Each number is 128 + 32 x the weight over its row's rms, rounded and kept within 0 to 255. Layers, rows and columns count from 0. Numbers have three digits each. The size before them is the row's rms in percent of the matrix's.

# down: layer 2 MLP down (transposed), 256x96, rms 0.103, rows 44-89, columns 0-95
# gate: layer 2 MLP gate, 256x96, rms 0.122, rows 45-90, columns 0-95
# up: layer 2 MLP up, 256x96, rms 0.114, rows 45-90, columns 0-95
down44 106:115127054138096166049117169107127125129125116135219132122115064148142141111118139113095082176154133141147121127174136106108102148124133094083126123082209109163147089112182146125139114159060119099126061100164132090169113217137132130129100099150135133105135128127132118140179083108164072118
gate45 105:127075081113145125144117155080201134172197107081163125140084130128159087154100081102069120090133124093140121102153146139071139118145146084135122139068110071125129091112143127139155106111141156138068099191124134099124108137173121182108100100150080156111198152143089091194122135140144175087
up45 110:121087140163154118107160191131124133101080212171120159110170110102107130138124043062090126100088142090142102082136101122106153160093151162071089175101122126102127136152088158133076128107148080138115143133105125135131108094087112116125142208104164179133122101161200122112106110180153121091
down45 112:105101114110141154142150166123192154170192105098141127141166143120160071129072130155076141080133155090164146138105150108117168138157144089161126105098164116132144091129163121144136050109132117140064145195146065163058105121124151119112108128135157131178216167140103109085123121141156192106
gate46 103:111153092187180139138134060148141160109125118162142111150185105178115106179125120134073118086111095142126097126131080116193131126114103081122110111141032138191121086125124094165177113142097096082118105132122120193164106186124096119136154128103053134088113133156110109136099193121151092126
up46 107:120107099154181154144123097148158112150098157164149202166103122129166112154107071111092122114133179166112146109167139128156062113126084172201083145147121213162113104127142139092177057133121123103097093137108137136163171140151174186125092071135095102065144154128122115129160128144155170106
down46 110:141126196081068124111120083131107079148119092102108097148119139131153151103148107138187117147116123093111176096090144140042125146096148114138176099113195079081090166118134132125114162134124141157158155098099145056086169084126162137163115094119191132133165125099139179097184093178085115136
gate47 103:151142117143180092152093076109106165146174091136158104132164109154171111115105122158136093099097099099122166095126143153098076179115144103161079109092167121105161114148134162023120160128093099163123165137113067167180078164171114127096098130144084168085152117124119149170071146128106102183
up47 109:127107097107076090116172135126182163172117175121118153141129112092146120150152106133134119133144157105142135128124119130158158187104142103111193161106137151146099097060062112199119149074147174086101110120118178068116139133094174149110157163054187076122107155109091136099126073146089167079
down47 102:094124174142092130080116123131099210112115134048138113147093155133122157076053151117078171193071096115107139150147138176128182172138149132038120094129139113132130146150127099112159127093156148140188147105137123082185112129138131116103177121103127136119144142090193082151142143100140111174
gate48 102:102159167124128135155055153164169134112102155105162105128095153150168108136200096052081121095143183135086189175123157155150107148173091108091113212122169151119106132154135120111136124155096159137059131143137152145177125113140198156151148114145144090134104084120126113188137105135061132122
up48 100:172109144188095150113124168094141106113131107092119181149119129131136087131146098106120168162125131104149134173132068164059164166080112149117130160173198157079151137150112163104160143124162148138128153180054125131097188066129148089091085140191167146151130162147087192118141138176139132146
down48 101:086096114149096110094152197162091186129108127174119104118146122111112166091144166059133130123140129125122146126115223080133139078196161141113122091106116086105181093135116147140067133152153104168114137116134138152154072179123119184139166154107139138125132065117160051112066115114164140141
gate49 101:103167087156120172165178127156096131126152140161174055118075191164105138143118179134148168176169132184122105118111209170103099111121118043122119083157124128145131130089132137100168113094158138098043149113097112116098094125130167109133130103141109109151086173149110101104128161181110162145
up49 104:161104182104093111127070149143158097131128079067096190154124066056154166141107083104084079110108068075143105138169121110124151148122107173145147149121091133118134109180169128146131148143151128152181051144132186099173127150147101171112091128107134127115190066132131123114133111107118079109
down49 092:090139135128155134177093127122111161113109183116191050083082109154110128089096176145098174185174183148114151080111151137130124126132142129100139142103142107112144139175091130085106120113104114156095163162113099165150121040188114125117211177179133159101122125149127152100075099121095098109
gate50 098:136153126025131112098109112126083157098099106170128085172167160126163124122124152121089103116159086083141176136140172162183078077171126094125113147134131139150085090126129122067110122064059182092096088163129121075114173103130166151142123059126124118113142130114119082153144109096078128106
up50 095:119120144115064074075158093122105208119164146125114110078121167146110127128191138134068095129117110117106095179135130131132147085129105146102144150093073120150102143090106127072089138125162122065100159132073137149162065142076157161124132078170115132089168154088167097141069106088095101159
down50 096:108091131103143140152100171094171071113127079158126151143094083113162137115106114102147164128090134149150164072096100165093145136154128127155144114130185101117156199118101134155137106086167168182162073119182142111124133134145130034146118197070111142158106148137117142085222142163141146137
gate51 102:112144145094097112128077133142121142099134136140108133136155162116138083170052141138147162114091052114153112124106072133170176182112114110110104055107147146109137109101169126138132154104127214117121135125132107171075153145115105087149067102059180138105094117114186113103110169182057147137
up51 101:096140115158117112089180106110145165118091106141117111130106142121180132122133147086175131128153104138100119170123141200076133103140173185109114167137177162127146142129126161132074161160109088166082110123120168130184135106171123205145151188160111134149121073116190150191103067118167127201
down51 103:071115143163069137090068073140100129155136136105133139124152084148126152109146101147132091128128097132159178127165073113125161126127147066128124077069120151130114159130082075151111095163187112120172148124157159051089154149111149120131196084106085132166207108141149097135090132125156067156
gate52 091:125153077108120064131176166121107107103154112163136182163191105175140174094101106123128144105136030179105113065116105184116179129179087156143140128104157145134109078146112102112135121183162162108139138114164124148102175202142186133112133094107116144166147153168150154168137106147088131138
up52 096:105085098082134112160159197137138138115111126104062125156147105176134138113134121141114105101136126146063144069111120115118204168215112172175118080193176140120112075147097099139129120130131167164139178132114102144125129148199170093141141107097098190145139136100100170142082120121072110124
down52 093:112132102133174094089155096052164120122168163144119140165118101217151174094145131092149148110185109178175125083063133117147155111122100101109138126114138149182077099090114144071150110197161123108184112098173127150092113138137166162118096167120151093145106144159140132159190120159092099100
gate53 105:157116100165167149187077119129136132179086109172123168118100083091152109135133043077154140142127084140124100132143213188166193135122125130128101162178141155153084099105108126167105107174163134199122080123123127109085105100105135137157098128120138079131157113110067118084127120146125183150
up53 096:120106121075126108147082095142113090157117092148109167124121103110158176157169081063153118103114104118181108166174162195167140134108143125138050175129112151148083088066128106152153177160174097110095066144094135091078128176134131090151093090139138102097087099070096093130135117162119144126
down53 096:126115095102123094102121132160123129062251119077108175104102146124156109150120163169115117169145088158113140150105151148133093139088099076161145118085121188100123066118169122150124152143153094112095118144157063151112149183087127126118111121118190175117175123151157115118223124127128129126
gate54 094:092114159156148174096115108169205092106116105091102161108161076106120137144137112076147092177125151065129068132078137137084078095155099112114093139155099141080107152133096148170125146138178128170139108172112146108170129162084099132187089118124174174121135057194131169088149147138108118110
up54 095:126139131104210090107078139179107147111104108111086161108177120175128110106161082091120191135096148084140126128110140139103126117139161143107093093081131092087100197134045128098085137116140055166151181137116086104138141129133126055160123150150163142171077120079114157079085122137126151134
down54 096:128072130178149131135088127123158097141130132107116156125156133168105176188107122109166111157116109129157158159105170104157113104101115096131162136172110135142100093096127145111096173086140219137114077134161089008172176131115116140200074164174126154124088088166127158132103150093126139130
gate55 092:169181119151124125110101120122110087123144128189127080123095119157099081133148133169103138139158149147150133129133142132122178074190074119164160106073117146122071045188143157131145101123112173151077151123134161098127120129179144161173085039164173108144115115129082133169148116159116197110
up55 099:149096098118143112098136144142109202122121086086112030132133150151122125170157183139156140104103212088106118143146112137154094110109099074133215107141064135149102111175093065135094132157186112123126131145158133134112095070087096141106113126095088117099089154169153111126119098115100128174
down55 102:145105108135118132200128150094128077136123130196080160166154163106158155118085083136131104153116097140126127097086143121118177097143179210124085091142173127054123134172147191100166162099091138150122165169141158120147153220136121123147129070158171135150111118110062146135159123155117142135
gate56 098:106164081121204145108095132159150134095107146178084144124118166141095128078147161139068146171175151140130163183140169111156117133186138162151165196130155154178117123165142122140137190133144177089114109093098176144154146106106158171141116130142124089071191082173118161136076105141083149110
up56 102:125121107092129168074070108181140104071120132141139133119111142187095098153134091116162144197150127148148138099070116054138153136146093123145105157090103079168070131199156126132136106170162130041153161128171106102116132128080121155130130113175135098098145107209163102133172136127120153160
down56 105:110130180093102121152193133087129099132161131082141118123102101111120132136101193143137073075101126144109096086177085186117104139054126152125145089138114148118120129050140102106137093146127142212136083154125125169125132212152125097115104096069091121182066131082125149097133094107150119128
gate57 095:137114169165118096187113120173102153104108105156115068119153165089127165128107102174134149152135094072123149064112145173168172114214118162132155133104163109104212167169153131166127127144140141158138116159193138126136134147102108063122099096080135159174088184143100105172101157093103127143
up57 098:104149105160137087127187061141085131070119142131078147096136152081120179135172114100086144148139097136153147110112123115118156095152158100067124066108131136151130139116125164117130112103168042099142099130090171121165093149107129160090102152174155169126092090155100118218112120142051162163
down57 102:123130138110086124138146142129113096141152155139183217141063102138170088065154101063100096142121103135170135164141214141099136092137190141115108169199147148145093128123084129164084112132150120125114123093101173119117052096108121122108097128162130138120110114182132078157065092105140156147
gate58 100:141121137132107074106128165164112110148105174144115107083173103113161158103136160087122142165130097097144055144097113121156104151113167120138191160124178163111122212100104152167076140173119131158070095178094116138128082129167077117157156168129128171157131126118137078070062142081101131180
up58 108:108166153141219081120134118110098149116132091189213140170127122127114118145135147141136171132078185135139122155160173062109094130116196123128106168127148113146131106185121080121143123122141125131171183088087110175179138121091162154110123098175056110123169112111118133118092089089173123089
down58 114:125118136148213067140138140120131120144109072175126142098135138143126130137127132104155179113117168147124073179104118103128078138129186134133126167131127138131127119159087109173134120165143114115158137085117116216165170129104086125134146112162091117077181157127104117092000127084150150170
gate59 101:154155166106128151106150107050113152137167164114115164115182155094162153063152148114157191116116141127052105075176118121163123137121076139190117109164162195175093098142129097093151151173134147105054091097139125117099145097141182126153093118148128125104140148181153106125132140167089176131
up59 100:125080108122133145168197184154128078098162130076152130131125112102149163058115115164089135132117163150068120120100119077203193131145150156176137171149195139150124172124131099133129151170088162125119133131107196126175198147111144132135066182142103121151177149130120154146162103129124102104
down59 099:129143142194155112123080076092133143111147144180090094123135135114136174162165189116136116112175131096142071112171109153141085122129109089144107085130116143151069046099142133148158150108141089112088071129127101118078040116118104077156160132123135125106076049152135074141078126150130137140
gate60 082:116088147127138140136152200170119079119134133123104207097145136189151113185089123082150087113126152134155085122155134140086144069153111117166093159122099139120109077107059147114153126187067111114102114077129153127151105083129118163172145221123084097116099119064138153104108094109131112108
up60 085:146106125070088077146158148111122127166140076111083101129052110140068093141095102165164117137188107200165132112103092106157122143078138074130080067169097075120081143057140120112092105113100126140144081138103150075140152159106171163149164143066135092149107109122126106100109126135125108134
down60 089:147136123129143069164160152161110163138143125116127115148085077137137127103153095111199123115151127146217104150144189091122106106187092074163167143035123159160103181109101129140152088122122158119123153121065144114132159139120147109160179164103093122093119137129111140097032125125134098074
gate61 103:105083170165122111172123132188120145132146146096098092098098131141163100133115040147102168148115140160142169093106119156109126184154159075090094129179113153140119139105148099191164126105163134129138111125112084084087144103100110093142140092087171144172133082116112104023118129127105196177
up61 098:115155121109090145134156128127136154145123126086141112132092174102078132103144124141116109163136122140102140152072170118101144035070058138134133099159108148204128120170122149092195121130084165109140100106107162099165192090104154208089177154160118108155142139132196167129162094072117125126
down61 100:101142144128089158119128144073110153119055119146166093115187088103122176116164161143160105076162101133161089127140099078139145115148155196129149040066141087130163119209143185104121081116090116126132159131131162170173150181116171148109159123134092113115159139143164156144157140149141080131
gate62 100:148100131131089100118086146177090159156097110107174072104105068105137153124131112110192184096151122094159107097132152075145187205139196099139188083169099118143124121115114129119077080145116082142158114149127114134129095134070128044136151151064150147121142107171121112108095154125119104104
up62 103:150127113107146114094128159171137122163158157101113130116103090125190163157132130103164072129108108121140111131134121179201128189128112140152133118081108103153124107150154113158136079124033063114158108131111125113148141177100162113088156125103196202139081118095113081143089185082172189126
down62 091:124113087106146120174078081116129110146132134109051128136097145129137143131115200068091135122134138129107161129135081152113131168137120185142112192136046110192114110160131116102118117134064047145121089128136104110147137147145149118131084086139192132171130124116065079178159174135168165167
gate63 088:095158146104126110130147121061158134114194106162069119143110181114109181132138103183069136143169183176134150140163154094119080130133103087177177088102165125153068086123178134170171156144105138087128123124135108129136189155148112116094140095137157103084100124182128145170194145124102163090
up63 094:120143141152136138148131167110126152124110091121083137077153127132145108063154119172059090054121124133064089134144149120094138195112173100136190134075104115132089152143128109056071111097055126083105156160138180137096099141158115144132112143141156124119181117099121081093118147154179109190
down63 093:098113135087126107138115121144157121162124165121139110162142100121084124168099132105144139199129112097144124085096082111188086111148071109109104146168183193095152116169103149188168121161170112197152132107112076131149166156136167140094172117114136110181089104136156204168144104139066118066
gate64 115:090093145114132112084127130159077142089144130083130141103160108143151063123155095107148119115078182058127108128087095121133100129158161105102155115140055101089162155163098106123089134151134104131141128078101103161067074123083146100147212160097139204120125160137120175103064119123114072136
up64 109:138176118118116133186126084123126155132127075099094107192123177131129111120151142087134140095143079181159188111114148099113165141171112113136174149143152105162089095133105136156104178095124089087129157134170139086125166084055101174163052148162096102114144078137165119110191177129100176105
down64 096:126101115145086129129150235149100143130155118071113130070171062153079124089086105109145126116107117086070136118153132138117112141107148124114188139140108129133146133138137133107103103144105099132146186125143078157119143126096115132077223171148144177155213146135124169097069114145176092116
gate65 103:158103135137096159120125130199076162107089156062085090148181107151120108074103135130127102116115092074134119121117066142127124115145116115118196145141160127057123179158159171130060101140160121166147196080150157132102134075069132091144172125117141152126132127150097163164134114153129163196
up65 095:103068165095124138128151157142069138123129107119104133129143153088128114041127137094098181131061072126134128109167142150082157105133163106179132110069153125068151187162068116166064121156185116127117170128103168071109114180090088117137143153137152094112107160145095140113133113137162097181
down65 097:095152174128101163113170166154131131121147115106126107121179096105090135132211065146090091140136120116131112141143129183077089165104088109158153127106182122078088100034132120112110121173127175141190094094160134119199093074103102136119102096140109143100179113141102094146155121171141153167
gate66 092:128155135042169155132128110077141161123128147071128110151146204114171153129162122115158120163165091103136138095150153105168124118245111130151116152117154167164128180149172079175142053179158098110144137131133148142125161157080121151079158137140127118155149151104104149082173125090135130164
up66 089:141129063197077087105102143169137111072110137130133146129137091180109164059160150057160115140108186097127109160099158084121166148090141119124185119149087117070078131136117149154093156107139124135147165156124089171100122096163062099189095128130111136105104093125158070127143129170143084131
down66 091:085149147081153152094119145119094122159122163081105088139163154104140119171164129138114126156196080130074128111120133142150110174208124126158076086069157119175089129108091090170176086151134115092108174100109110164154141119098193135197175125119174161103168136173137177128142160145129159152
gate67 091:128116110138120106157167182126172137113127112117139111156143147090166098132184061070144140133108217157105069150108153137131132157152139085146127190161159151120123067109128190103124184153142168151097168085131133106111127091120157112167155043097129149153153117104118103075052134146169122151
up67 090:136112139130137176123128034181172170216114150096097144112107143136083105140088155155099082120141097084122190140146129099160150094125106199118103068146073100135124190159128116177140049098116130177157118154096130129120072116152127103091107137152137132107134137163128147154152156175107134104
down67 096:175141115202127155124109143133092151152075121112099096126109118145118131127136149169166122117142067109154171110106122110143126184142116154124087062146115102117196111214174102083139091052076110156171152141137150184195140101155093121121160179142065119082161150153128142115148122163095124133
gate68 104:100121155116107181119118131122090166122083109128125125107182058148083072085118092107150172113151070107086119073132062113107124204145160138114144088159156089060158131120129135104084154109138120204100140122108112183086105128111116101149150100102080120124169157099141137107136171157069168162
up68 097:117116119056080172121129174129103140079146146140090114117183112134087104097072115119195151114161067159129183087130105115071156142173095082158152112173135143129177087050135133087114147163129111125085098085142170115127131146122125110133173090098054088138124151150141145097155143102163175102
down68 104:092120143093095161125151148142146121114157113129140092144213158113136119111172113128134149175152101070060125083129101106176189137104061107127115118103082118103127133155127085117122162171134152136145125197171135092130183142130118115153176123134062173162179113109155139139231128189134123121
gate69 096:134092131108137102108106168123076143125119124145120133121198081133145139143108181123142149096116161065123099147124134095115110059091084148164151198096113157122196129130145133141095126171105108112174127107170086137059094108095110090122114125126120129100139125162172211109108083071126070046
up69 095:101190121108125068136124079130125112071137169139109151135119155149171169126101121144119040185171101176168157097113143128171124161127149094129162104118139123117048129133075110162219158120172115069116111108139132083161100154094134132125114095107109120156098078117109085113207151118123144143
down69 091:090145116168122181118122153121105168196115111121150131109081060140096176076118106091114145131101085152130098108174139086102106169167107123134114159165141128066118133121134105102124112128104180164080096126146163194132075055087137136114183121129149101151164139146094117149029158096164154133
gate70 108:182110138115126114122126160122120147153124079127096127151123122093164152091115171097153207133059074090163111141169095125078132080178134142150159122158098079096134184075130111138117155150123135157104067123140035117095157100093079112182147174109138153142165124144114129159078126096160070146
up70 108:087184151061096074060119150163139103085171148136143140144131081108163212138105118121096111165169092168120118151118193131137123152055144145097099096098139141155149072118081126130115091110152159110111106142116216167121124145174122144163112119153146121144086056101143142150131151104147168125
down70 111:125156079101101155106069091134166135147183131106103126115118159172181172115110142084088089115173097164105111115154102099138124123095181146146105162180083121133121109152122126129139119097118131165084081124117142107118129073145167152176148146133189174113107102131109085168010160162120114193
gate71 092:117119110127185107108159184126128123106139106161106120116151169071178123073062134116056137099108138157126115185148131103139128151141164107074114115112097093112126154110180089105149139163094130089148103184177138111141133163202149083153139110149123163147130087178135175154117187139163219100
up71 093:163151167107166141071102075083072120122190138123109141129147175157132140172108138175149086078153109124150092063112163120092074121165203089146114106126138153120132135135110123112142114116172111097073141115111094127097118135148100202145072120102102051096108185083143111116148120109196120125
down71 101:159139132139148140114050100151145094147136150118086156156127132164129128195129158113162127168134151104114145078123142146105103139188153130161117115151130217151089118175115185142121110136183146144038172137139136176141131134104084192147082173122097109119100163113155090148029134137102099121
gate72 083:122130125140172132113165118106126173087101165090104202089127128127065095122130156152109127069154144102101147147173188142134060119187118086083149156103146140096085103124116148100108110078141172163139186149094183148155143076141158167140127142166109163179158087115142102156148146174173112190
up72 085:124150064144141068109152182175108121117116102062140188091111074144105133121121137136130091126123107097187096072117185148168103145118066116132118118099105103135126128092093158128116089090143150112154166117072172085137136151112107150104169159150114189171135079097128132123157110061129038134
down72 080:155163131093135136137149135084186070134156152165143111101150096123151146214126070154134081120163071158156195129078191138157101116163181110135148118150089088119118110107126133194130164116172140107179089098079104103087119123176138151123080120068078162093135132094117137123147100140148092123
gate73 108:170138081129147106089169109076119123113115132227172168129154144164124104132124114098160147092107131158111095094133132095072117087108145127129168091118065059166129172068101056092097152087119092116168117154107134173136126127154086092089111103191101157134138143093116106129082082106149162116
up73 106:133141167132148166101145109159115085095127128091098058128148187094135134080113153135166185162147124107182139134123120132151167140163122153102097132103199135142093124179127194139150130133099141105123105128186065091142163154144112174117058141089155150083202085160153174125175074143131087119
down73 098:065116174147122132134102159147090161105153112079100068110140158142146141102109168131153171104144141102083133123126137147145141152142081114052122142155157152129171100178166130085123140140110146084171132168145079154116068053090139140062093114087200148100119177137119197131121097120159079096
gate74 097:124116087125123140151067195105178174164086183166105064118128154163142167199119122137084171185093112116177095089163134072127084105106105098107092134123089113082159118168148118161123101127162102127143153124165123181124105216130137130147126124084104154163164140083116150159096115121147098107
up74 099:119166160162146159160123113129118109063180072112127103129125143132116111122136058069157076136199157127102077106145092175154190115130118131119157113184104149132131100156153158164131135106093218102155081110107104106142160139152137173181157093121156091089140130181145089085146133137070130163
down74 099:132119185128148119123134148147098134135174108100144176091100126111111135128154116044133162193153143073119116116142068196144134162106135138048195110106075121143176134154174087099138126055109184123083138169125113182149143135141132120131152085088121113137119142130087089095178156135077166150
gate75 090:123116095179128067126126149129064103122174129144124165153149189137137141126123195138174133123073130116091119095157103111123175122131106168133134079142088128216127123089197140127142194101181095136105135174090114110108110136167092066084108134184114105144098128149114144078131135171122198106
up75 093:077106082161110084110140145074098130136142172162155077134099092064060070060106189131134165128135134153113109115162119138134145125108059125090114096106154084165116081094161129132178098109184147113154135203154182132141134127166141104107099171127103116082142134181153117142129072129125146146
down75 094:123103114142116132085108116157099152140138160141110047126152150182137045162135119167157145140158146142154136150108135109202141059119160088146135112153133058124125122092145127132157121143090143164163141069122127142105106120044109096126125183105075188110130145184147086165067076086126126156
gate76 111:102147127096120151186158123184116228100117149113110147086189064174154092110131085122124113161096136094156151153113063144139130134162131167118162169148151130099164095182106107123079117169093044147105146120137190115094118076098124109144139159119122135131166167140155109107096142094064141128
up76 104:159138122150116142146102120098200095127155187158190135134150120069127183158101123135135116149125178147131120099161148152138139135117184144198132124137131141187101143130109146155165083107080174110110145160089078083171164118183142128118116163128148112084109121134082168072126070123158141026
down76 100:132134121141145137068075103128120158170097170137054109162146123131180138125111136146090083104148106102154142106134130081137117107118166188145074088199091101120098116153116174154190130114061104152136157124101128088105092125111167092151104111076119143105076179059126161109117172163130199127
gate77 101:112112153111118076089160105188140117132111125113115087171144192134109124054148139074146154110123174170156149205119088102142132200133168103137137192132170099109120110083135124143106127109171163144112179185133150127115079108130155113183169141110109162146161108159172184102058167129135103124
up77 100:119154160173179136184123115088125176179142135143115168118117120166132086126124120187119097110153091078065149079123134146120135099130083174149120086131126143172154141173129146083171082126113112145152128102128166076130139102135110169061129069131131112051115174074114075179168113151067155139
down77 102:147162145147168165158107150085125169130158162113126178100128115093152094177103083207097112166112124087105089135112190134096097124121101163156106057117145148104120105211146132147132099085119118125128125082117131194140181106150120130086121060155167127080121148129109071130154052139090152127
gate78 096:068161110081198131115129121165144127143109111162108109138112110128137138197144077137123136131096135133147171113156109075201077165167109127151128114167100134115068082143123146182131120181122101112105129141173113118124132163098106152109121145193099080206131104084147195079097136081139121062
up78 095:138080093158112119137107164184144104178137154195152168180150145106104147131130145159117113144052175127096190084125110176056118106164183105123088112087189121138109129107095167093133125130176097071154167161125173147133105150098109155133114128127096158168081108107096178096098124133157108083
down78 102:102110156125063154127066132111115148115101113145110101191092131149145118125184112110175132099104139182101182102139079091182121101139082124196156109138126120135069089129134112182104114144160132116149150149124124063091106173166140185133133115174080127193137128139166186130062173095140108096
gate79 087:083097135117142142122066115152153189187133084165148069101145114150094091132052082134158130156127094130095156118182094087135171127137187119124162106151114183138151137160134089197133144149103156143113107107106181130143142193116138120100139117147074106186120160157046116146136141186103134137
up79 093:184117133085136135070106111181124168137105142154153112162095147168131054118168096106142123123144095169146146107136125083119162113115104166116048202115137135151129164108107128154171135173189136101108143085081138108126117109178105154125127058154067143149167113131093133114156107230104147134
down79 087:168223115124133111092150123092105125160109167129152083116117098088153122166155125171194128142094143142158145114130179099094095122121054098122101113125116042080135165115156070135197120148158125140158062176141127091118141086129114120138137090129096152139171150125111183097124099121201119109
gate80 101:132146144096183115153141198145112129125092110149149095140098124070093192151130148068122117130138126149127094044161236135147176105164118098103147114147144204105153115160126161115119091116133128131155084130204113078115089125160166152151123158159101115138132130193109101097134136089166150121
up80 100:190199123129147087159136110140078078085117089097118134127104078179088112146128136144126120085128156165129102139144130174130169134108146142091194139104099094110214122093199158127126124108153134112142137167128114152149134109102106137126147141152155203155147161188118193143073136126060075107
down80 106:127124163122144109122158192168128144135084117135154126148144080109128155107111125096122123125090172103109140103124171151088204109169093130098163095149133123117143121126120089110098124144119096152190122078111152198137109093077109188078119240171081167153139129171092108104104122176138064150
gate81 092:097161179108170056123143151165106091141177089085160148094100110142091095114074096142144140114130121181148098178194153145154156185142167140186178101122128127165094089097127131168133136127181115096064124162092127136123124108112139142178132160105149058151112096154116121096123123069147164070
up81 098:138150133109134110126112113165092145139139146058151196122095191255108082136132126155134107122119159131171143115149119197152176133173136184178126133131099094128181090124085145154127078067153162125134167113099100141114150106074144122143131133130145119143168096155146160113117159106058149132
down81 094:173192181069145115149187185114082136154148093174161120114123137140103128127191143077144153178155095133130118107161153135106153179169085132117090104121116104157097069095112150140092112098176177090149099147084129129123152177085123086120130133154087139073149080188086114151150100135142080144
gate82 092:112142092091117132174194162176096115164114198132150086109140094095126173130059119134111111151095102142172120103091186101140193072175133119142106143073098198144157177110077132144156146128127119067168118072166103140133147165167180116100109110137151111138138119137119127141132160151156118196
up82 093:109082068178090139145141113058145146204090145156106140176178170135134141129127090121119171134105120109139092119137117100124099100130120160053102190154120178138147164138159188100134152206137172080122172187097118122108133145098132136092089172101104120103169156154171114144121135150163159169
down82 093:133109119133088126150077116165103094131182128082128124145162163182135144130093150095090199142117136122109109141170115106124131092153140123105119128151096108112101141120161156158074139108166153122077116170141129134198110255118189138148128111097129109157146104184143115117034114158098132182
gate83 102:070168160084157104151121071097160144124150095146111088080137130163120107066112097115155142113120102164140110118161129131176157146116122157100130107198120126184127135157118120096112125107142110206122075081111159062101136147187161146115154074110162069066116146202135123170120156174084133133
up83 092:094153147127077107138074081151154114114153145063137129121149152163125111138067065184092089137133116112142162170082157111102138073146098170131153180166137125119158133108172186106200122120109149061049152151153129152096117084087165107115157115119136107092206130132169127150118114130091119141
down83 090:152173123143133164161188109114135143170139127183165119163105152137129107101146158161128133121108170148179177145137152156154152141069108114167078095078148173096087118146082108178076136104202142173197173179150180115148105153126164160134123180146089146124082118132118163102199123106131142151
gate84 098:164137064160118063078101153112128090114154171155067167130119123120101102140139100117119154171104092151189102118117144139094116123190170107108147136151177120148103171154172125139105164101136055155148161099171135199120168169134138100141127092104055162158145135148190146115118167154083150174
up84 093:113142147087131171067098092082098139181115133068094128042093170138143129116134116146140129130151096126145109101157119130161133154166108128135117082131162184103133147136196167130062104160112060117126179086085159133143122120132168141168087068105153070133130189085135132137133172177174149120
down84 089:116136144126125184151122101176084105102121068151169096069155145112158201056136117132094099138126136110101141135122088122118105165120125094230156114075078152116095124104096098127105089182198144118045127157113140133164097112147132107141116124161186089183133164125109134094142129106156128134
gate85 098:144114110136174108132119103116176187118094120143145085149165140109094127197182097077153127110137083095109148092138036111137129114096129112114161168198108142108092144150070137145142137139144146144119102126086088089135180120050144105128168100080138070112105069136124142193112075113094107119
up85 102:123149092140079105125130104138168121150120186116133128127103186113069150125171101169138139160184089149128132168159208157121091114155019117090093097121132134126115087089177147158147159175140175084145162136122150109162181135088152097092095157155136101109129133121175116154172139202143132136
down85 105:153164133123126130174119128128091076160196117156136131169124125106177139091055188147079144077143147123101070150114120134114178102181145139106104128036162125155143141139148148099136119104128071153136172124164190115128116181178105165153131117107158172121140192108134140087192172122142132155
gate86 095:091156091099038091133150146123092159163146154067161205105169178161167151075116135102111207076147101132168089131099164154100143144100117148098095116136179164158134111171133130160156148168156205088076130108154123143148178091132101108156126154123148147106113140133142160095100118117144108134
up86 100:205096110174081099153119078117092085117170142164157121070127116106129137173129121119159098079127077084121116158099081187092136130104136080135114124093150127109084213116114136127077113159099155142137128183093125145080130147085084104128105166166108083137085147048114119151120131107160095104
down86 099:099162118139086149101131103106089159133078100077093153114162133079145104127089110119070127133181118147158110045141179144092178165089163176112092161180108113101086156189197164140147158132093105136169098179090143054134106096105073158121139118135145130126096129089089126117120145123146095135
gate87 096:148175111113066128097113159093158110176129150179103127099138139121117092185127064047175156156188159107115116109091134133088072088167109094135119171118084074095133107139132121085100137146146113128109123122146116088114085111147100145151110149157100092191163069048148119171100138082116147146
up87 103:161123142146149139130233072053129136105134112116116134168114156145136119075134136161146150139167124157130208155151114142146187087141148169120094049164137171126094121107091147130144107098064135078144122136126128190100190151128173157111103134093153154121095132102188112110140114085156108089
down87 098:143107142141142141136093110138106190102063126144117083116093123091161140028125098178109146130114105127130153158154116109165142126111116083132171117135164125129097167135106129128128143108169162162190089142122126128115206046120139128133096108086133173100120180200098099113027118146171120126
gate88 090:082176070117156171107118064100129146118115106119086150170089148114093180156075172131145106164131148187067108109126069115185107077162060103171091085164102138137115115152135087175172126130134093069190140133127150124125160159122123119077110153121136082161148145124104113098156117149127175103
up88 091:153159099147124097091118165175135113070108191100161137097164161160134173105154115089126143110158122067202165168110154096141145116105119205123194160129178151058141146134162124098076119190136105143117097143113117150137169086123137125147087118143116101146192058109188142106129104119133134136
down88 094:078179135076159164146086112126113147128134135143075154143141118113128112092086102134110162116131103178085087112107137088126091159126117141111054125136071139130123139078147098155125119139157131121134136107147174180135170130081077089132193072099213115129167163105066104077051163092125128146
gate89 111:113175129155164128143157156108155139194105107083116083154172105112107154110152103098101163154183164130034152123171147117178147114117125085163120109140159164118098101153179161111127178168137089162110089106092153145152112162176162165128133088121121077052157083153162132190140097158102133099
up89 105:167101194125152117106113104104165152134102183118134068122086162093164105157176130123110158075152143137140093194123184205144171125167116118150149089129101111107158090145107108144109068107122186140137106098143048133144138132124053156157158103176183133106117081098124089120100154138152098146
down89 102:174120111129149150092102141180150119131139046135136147118113138123106099048113096104106090128087129131141138146155140045089122134097140142138133199116223167150082142118199134082186150139117143107104091149204179119137141091132151122146100095162116134156153157150149148164179150103131162110
gate90 087:106075149104111146182139099120093130084108081121115087157120141141146114152153089142119096176087090119048163067167117122155141124098100113126145079139141149200117126104167135064115125129121160203190083140110155099168087130156105161093100107104103109116156134179141119126140175171093178187
up90 096:092137143119211082127108145191133116154121115098169112144117079119138103188167115129131135112126117113096163161106147151119126052093074076173188110110165109169154067146097128181109134077177185123077143083125128132074148122141159150103187077134121105142171147108080133097125118110121159102